config = dict(
    n_layer=10,
    d_model=192,
    n_head=2,
    n_kv_head=1,
    head_dim=96,
    d_mlp=1152,
    vocab_size=1334,
    activation='tanh_gelu',
    norm='layernorm',
    norm_place='pre',
    norm_eps=1e-05,
    positions='learned',
    qk_norm=True,
    attn_scale=0.102,
    bias='all',
    tie_embeddings=True,
    parallel_block=False,
    init='normal',
    init_std_qkv=0.0337,
    init_std_o=0.0418,
    init_std_up=0.0482,
    init_std_down=0.0482,
    optimizer='soap_variant',
    lr=0.0142,
    lr_mult_qkv=0.7,
    lr_head=0.00847,
    warmup_steps=48,
    schedule='wsd',
    decay_fraction=1.0,
    decay_shape='linear',
    final_lr_fraction=0.1,
    batch_tokens=131072,
    seq_len=256,
    doc_mask=True,
    train_tokens=387900000,
    steps=2960,
    dataset='wikipedia_en',
)
Each number is 128 + 32 x the weight over the matrix's rms, rounded and kept within 0 to 255. Layers, rows and columns count from 0. Numbers have three digits each.

# up: layer 3 MLP up, 1152x192, rms 0.0482, rows 68-99, columns 0-95
# down: layer 3 MLP down (transposed), 1152x192, rms 0.0484, rows 68-99, columns 0-95
up68:150164150182139134144113098163107146173168136118124174140147123141168131090141185176140065105075138176111126178140160136083107096129103133139137113183113134079155125132076151148105098185075139128117085143086103117163141132136071106136136115088110115143150110119099163124178100108132107071
down68:128088141090150136128136110097131104140161099114125094132096132136121128159129075151153185102097138104139110092115125159132136165126128128167127123107155159122107107164109113079128095123113106164155193114120179156124084102094157164101083134153129164171132131106087147155081130110143129138
up69:088107138106153149161131088097166135134148114128148114163142173144142083113138123126150147120116142110146128061115133097137139122069153123095170149166102133201092143182136152166116153102133129166140152168090112129153130086121157165155177170083090109103138097169122092230071153100091129077
down69:102128153155107078186113094067132185099113160115105099099077113115136141100146152133090138118081155141097201154133141081175111149100178209143103145084137143125145157140108117126142140155185196080090101162133102061166150109109129146117104117145157100158087120113109122131096080076133080135
up70:102140158146091089120130155128144131162108160179073041142162151095073136092153093129152163134136100115112172128164111073095123083075147124149093071057167105139115082140119118080173141100124080101114103107119159158090173098120106139123141185122054104148138161111159114116112175143154151097
down70:116133152106114124185129114108096079117111098146123150150081167071104134033100126107082179125117120077157094155177135170119141132190124070148123141119094121109076121126094167118145148141093185092076148151119073072157067120073115102098117128144095121137101121108126125113198166148157122136
up71:150122164154136164094088154147118124159150152108123156157182103128141117137164175105123137144106131057114139147063146098098194091143088124128132128132156082125078074127093109167113154150144156094141149114115192104105154048128153090099162093151146154117153158111088104097086170179098090080
down71:167151152170136064118123199161151131103159104139205154158119060166137131101134094097149139105139126114171096141117121130160101108104096101100152106102130132153140094140066109132115138084103094170102115077122118110081143144092156163089103149107115170153118142124108119118127138108200117131
up72:163121097143077174157113140101131089100196130110079120126136062105150094113130100117150211138051118087151156102129139103162097153138095175139215136112110079096123139133163116137117104097153161084099121155148167080111135102098145145087155078126125175140116131210141130142120131120165177168
down72:111119142158064152144127113090146150135153111154161082136093141116163118132106137138168112102154099180140107135178108115185086133117118138054086161177145132076106111167099154093150113139098102101151143141171111166158127110124120145148100167112167115111126131094087141121180131168112137083
up73:105056151093101156110157151143096191086101145035136128107135110147097196097132102099134132077139108190116118103113176091229096130135161070095135114129106129104173148178113150156059158124110169122130124162135119155085124166121145171145184060093112171130093088100101144124132126089160144085
down73:121156127093207131145108095100171147121071102089089099133127115162108093137128085151113111141117058139145101104158198134145116124166061140127191154155102150106146129141153112105096155152168093097129076134138178135113098146139120142098184039089085099148088154085135114113148129106154102107
up74:068123151102160102073068170125110162098109137142110148153142135103096114025121152129122099104186083139067126233187148107192082172108150145203142081094005111097136119090127142072146123098104183129166128141116136151121096127179089110204189177160142152138107134158116128147131124198112167191
down74:094089106175048112113044141121168107129129051137092089184152101081122121154117163148149151131107111090074138159110069156166095128089140129135168146092173143111128124125078145232160151114116138116160187089128177108057109142123163091086096154168102103087132106125101111120112090082128136186
up75:130063147105176100150145093127131099157130140165103112082092108127157148131125167125152111142135111163039097130113039049125086147123104130162149100165104097141105140129156105153168141172135139121118108157137125114137110126131134123139137134147127104121112139105054119087117142113131129129
down75:161152127146081130134159117116115066170147132087151152128157145117132081165104112188147158121093083122138150156116141103079101108140104148155132120178149142134150092149093146136090097156164135168156186080161170121074120105123119123081182107150115177124129097174130152153165112114111083121
up76:075117164120111082073135041140097117116136137114186081150142073089150117103078069153125125083130143151115127147153089111095162100164143146114087141184080125154161109134162114185151126110093097073130088186163143168165122064124131172084162079127136111114148074153146090137108154153173125157
down76:121072080138137157186116190110215151159087083139074102109156107151121091106101148159123154117098153114109183151119114185114071103124130141139152164163119177163163133105085159123162096192112130167137139117088152135113124162099082110088127135181140161152112182093139166136140120093115146094
up77:158132158170146118087129173155110143110187197158180143143137144112143157151089108109134123172151130126165137132189135190134143171120176119123125141169154091133097117138172158122117149124135118152158118081074163135124097122121125120132181124132079095088142107210151096129155125149138109150
down77:120103086093079091151104156154090149177131081141144118125160041159133128104179058131088146122122091077093105115075133097136135101134114128127184153070131146117153117131093112083141117159131139149160071159129135153092224086129134157165093109145157132156118146144121107080105133079105118130
up78:121060163158097134214167102132155158156080100170111127149120114133153156078116126105108128128099130173149103174135092165152100110087138154108106115087095119133162137134165111101181081131159129095137144117158073116159066137091139117096133163078142172139135149122110115118157096114186113134
down78:088107096115142130105058181090167175127154126110153210146126153185107118197143135145095125148159143106177125064149166134098134162142160143124071147195184130166099134133176108159179135122132137146138146103105138148145119143120116132124123098140173105128152158141096127120149105117087130135
up79:089112116109114113142194130096081150102121099114148156085163105081130129083103157135172149109112145135090098095122164142142117166180101120152129141157110127120135101132102147110150146192115153079110177167143087117123178189132108106148209109132124136137137132155100163108122114194165126104
down79:108170175108120169086109121136078129158127111156125145097125103096122131145105140101130136121137123097085154097131074117185105117124158153106144113142137096150173152067111124110093128117078110100085138070170083138148108122140171106121127153123146212159124059122173102114081164183184096164
up80:149183062101092146167120101148154157174102133169109165103121062167156120182151095173122157170141109143118099030093150139172154176173178107098140146147144156123092162172121170104157125104136097120101148083039172099089100103138113143110140124133119131052159095110107112124140131089150100135
down80:122128138101135164171109157103088134124128142122070134170112203109132107150080116130145138087111157108069157170144145089081158151110137118190089072177172066108109105116127103162139149138120098137103104075112176129193137113102052124103126086142133139125075091076099144116203153152117147147
up81:120061147034111156157161189104140089106110133183212102125113086078079129119066125079052150152134128098052133148061100137169188141164156134099113108118103079142159103162094114117107144102128129107084110133118147158125189089114105106115098146101164166110116139102106118111165167152111178162
down81:145139189125093127105184149155101156125122167104165145144181091116089103122067142081108141100115189131191145112164112133155191145114198087179114149148111105081144151154131098137140114139145098082147155131172087105093153125211097126133122135114158102155151134089095099089143156161153102159
up82:111149186132142123113124127178130111114099116108135111101103090138127134106133111164140145128092075140161091100140153092160119197134141165121103096108138136181121061149076124075078096137146150100134189119112109108116149110079144120140156147128126175126078197067165149125141178138094145138
down82:111094140161119129170147174133161118116122142080082150106120109116135133149155204112177142167167162115137133139082130205139078123072117169119135093083158131036127101112103066155128084106162131124110100131135120136172141128142135148142144143128144168118061168136155186142158085122148154116
up83:120152117139108163088138112111119135201144211119117099091161125131129139131067079129136136089120162180144154150138164169122153101114081097113029178138111087084126157120169064177180166130117097133123128125098157184118159119122132146145127095139116144117109073104172109136139123159194098068
down83:118117171119158156135117135127116136084095089140103160159120091110153139107179161090163146195108121103106094107106132091168100133152138196066172116147081073145114114119093149069115105168172125121107141141151131124126116131137100098089059152100095131116160156129087107161123124094082125162
up84:106159131123182118164126093138094147152143132128096132157142074128129149168171093126136204123114107137169197094094099112116129109135144129178113136107096103171167125080146109128149215135160162125148134113111061130140090161102080126179091166147159153089106133120135132138133161083115099157
down84:124119155172127167091178113127116183128161118059082173058081148117067163107078145099118159087105128164111136091115170120168145159123156129122116096117144111137121113131149116143136100110061147116100103098091195140089099092150161119082142111156142182089122107131164145170092088111121142148
up85:118131103147117155149154110076129070160068114099161131125107092152162169093138179099076064107173118126190080087115152089164109164103091127113156159097165161140168091147078093149154102129106189163123079113165183085126129063131081086084181133152076144119150145097034102127119111061093126158
down85:114073085162123118111177052093065101109131103107132176139118180107088099162212145174107129136178135121138120115125094093078148098126095114082085067134149144136183199171126081070137092168254144176177123063160141155143158156077140136122119131114055073090094103148119132107115105173111187122
up86:140084171132092154171124099131153157141102123133098174103108086149164126154126123125105118117116099148151159078125096148124090073105127197125123104141118142094126126134090155156105132129124169111097096068150152061110119146114149165115156124073134106144120163074125061134107148100101050138
down86:147151086087107130142110112151068109103166150102114093128163125075120142099115098154144191121144131138101144151121099134108129155124139086174106106086100123096121188104157115111174145061132096134166151176074084178167127150158085090116114128119122069116097090165171203112137154140137201060
up87:212138125108081130086149117140115084120211165160077145155167124107074153126138121122120092149070130180124118176139077170122139118141111142100141142083065198204154134140098131131106175106179118125158121080060105105121191146159136088108190165111103118143077089127151120093134111139134134160
down87:145163195172132120147194170126116162166143146125130080115157082045139109163126110104109156168107095097128124187141150127145155081087178206135117085025093139130068070131118136147150154131080179079116112121104060138178169124125142071113136142174122155113114096092087124047095136108175132166
up88:106129151087125134163086180115154193145061175193140142102180095125137142180141108160140122117068151102173117104074112126083113149165125124141173171151128126145178123119147156146197130169151201133203134194172129106124142124053138186172123120139113097171159155101130154141186115107112171138
down88:150085158126181151150138176073181160156080153184158168132073103080067159116169149203147178131067216134143162111105149089130109088143079070136064156095130171142123135120137143138116195127127170124118094182091106125194147080077113114100084146133131149184179132152068149078098085081105106180
up89:149127153144197080147146199088178136155133135150213145138129124138126155156196108174139116117123122129153132106115155166182085148089142122154142129116058177131146169098102138094185128136174163122169077108133159142128129148099113125184169124177114149093112157113122163149128127131182118146
down89:163071183099125164196143126141151141102091107144193180125153107128150107206084060154101098040152124134103167112104166106154119110132140164161133098099068112131093202152127120108145131171052109106168061076159116143185144107074099110158083144132120137128134139134205121126092131189154109119
up90:119141085089138122119083142117096103159166160106112040163180091135134140151144164119063153135098124120077126127142114114131166122119084129168100163168131137061127145125125152134118137151120122150126118093107141138141129122191095120161088127103121124112110118145102075135131143146120157169
down90:154125219187161159169162112190084110158169109193088134113191118145097125123148123122170098171105157137106127130121155138138069129124135126107172059087153115119152071073079068099122126120182131104158188132154104098115169112141122118128132083135107124158152174092176133160195100125162139132
up91:097105122182135124184025093149108168097129163097156148122053138170113155136150130106142071133187061056201161008154142152117086042117077098135112110131123090128141113176136215121096088137164095181120108128160107067167150106140176096134098140158195121068097206142146095155092157202135137189
down91:089119088119111147173120115180169141105137028157130088089059118208135102131125066128118077144122115096209085046123115152155150115139039070096141163165140147166066111194106172130130140208172091174083156112144128123169134110151146108097063113113185129120116186083165111106127128162075083166
up92:099172083148157133140164122064121106145163171137167106098176138137214131121201116125150067158108081138108116144091086161158134102104116180148153149068142100128192128094085139147097077154105141122131092123108120096105132218130144156084115087081145124223122139117114139160148157100138111104
down92:081129123118167192114102117092156132124097101146107142152103096167102106133095109165106146105142123176164123127161177093100105182151111083130081130148151110102091110149153130131141142138107118124109167125115108184135157034111112137163126091155092181119097100085125089086113081083090128143
up93:098106132153086137124163144110121172174107128088106088120160137181131176130093069129127106119128114181108101110170125123153130096137141105150156108153092161107089086123134101131083139141123129158101122115137058184126100103154147109111156125147122164141113158129098122134122177156089108122
down93:131139092150150149077082177148169118119099113143083118141104146133085184122148075131142155120141154070116109089119099119097081105133149089118132131133078127098167164062147109139129123098139110132147122135133141113172119137147134131094126167124093110149153071125143135087102172122177213110
up94:117129116140183138124117078146149152134120146103094095090129143083173140116156190108170134135078186156096139099160146162186098115155090141162116107187124184110132209080175151136085113098140162129088075148080110163158179091116187171156074107136119105141152097171137153123126060132186019188
down94:148164138115149087152178177143086137120147122148089165144112078182135102125168112099128151150160171078099044151062108126149131096147176132133126154127108125129131105203121199105132125127163039131180106171152167123105121136181133175168171090099120177113172083090103163131139157128089156109
up95:162070122125117178124136135161119119149106177092111159119099128084186115139185133114175138143147093114114150158151113111139110167088076181104146134145153155188111090108097114117221096093124176118111126089112142135088104089106167102103162141150122125192127105127116092096079137087153155124
down95:106068165119149160124119127112125155083094060146201066162099149159059153141064124134117119144143132121128086147134182143114101173143174083098153119097128078085106129148149138106151085085145127133150138164173178118106134173086097163135127137155138111095137130098109129108211126121136150140
up96:124175121158121194134180153176115165165161103128085116175131128122081208078104102132087079055156150196095176141094164106088138153202076135113086110060159194141118179065116154185155127100174141153122163174105161082100174098137139111165125176117158113144098160101158106129112131143146158203
down96:129105125132154148116180095132144167106133105160121093093161094188162146134136116179102164094041154174081075172192115075122119168114120139111106096165185184112182157134146122204081144116083078152154108066102152133104157114099107144138125120141134181138143135100092147158185136126122121155
up97:131092145100113156191173120111130101123175130099115155140164101160114116170147112138126118194116085117118144126108126150068114123159096128138149106157102158095115113094128114155095108186185132154152116111119105176156135124144100145156108099139116124172153143089156104143104187108120114105
down97:108117161122115142080093168136113130139128130121153145171152168111070113143150134100156151091159196116174158145105159131182124123099184167114141111088133097144068143123084128131164192125085155143077153112138101121067130119105152109152093145115132151133096117139139115096203110111146162142
up98:132182138139166160134119085144152141120141098102093117103178142115119169102150167119126137132097192171119124115171095149165108138152085111178128112125122131159119120098087162127135183131131144097130086119079120108131156145171168157133123135122106146115132077158084160160108130133149172137
down98:147150117071133132092132155135082098103100185102160150158103100112085067137107132164129138059137138144124083099145148084101102146089111160117149150149085107103133087147140109158062097122154118172147145168162176102095156102135089134174145151078098106144104142113141114064085121086115130106
up99:135129148159135075139096124141108117130144135116153209110150124140107123140163170093144129153162108179169156155095111143150169171149131124152140128167158129091167087129132066138142094082116098154152135089122162108099108158154124139138106171097087098111164140151105101122132148113081119131
down99:149177095099173072127134140117115142119146136103108143092060146124153170120079070196125112173122123110141088165146136133107137110178124125073145089122163147082122179147158139115127141135116103112129149142142154143121159139111074186158124168066150095139167157104139166144127150094100133119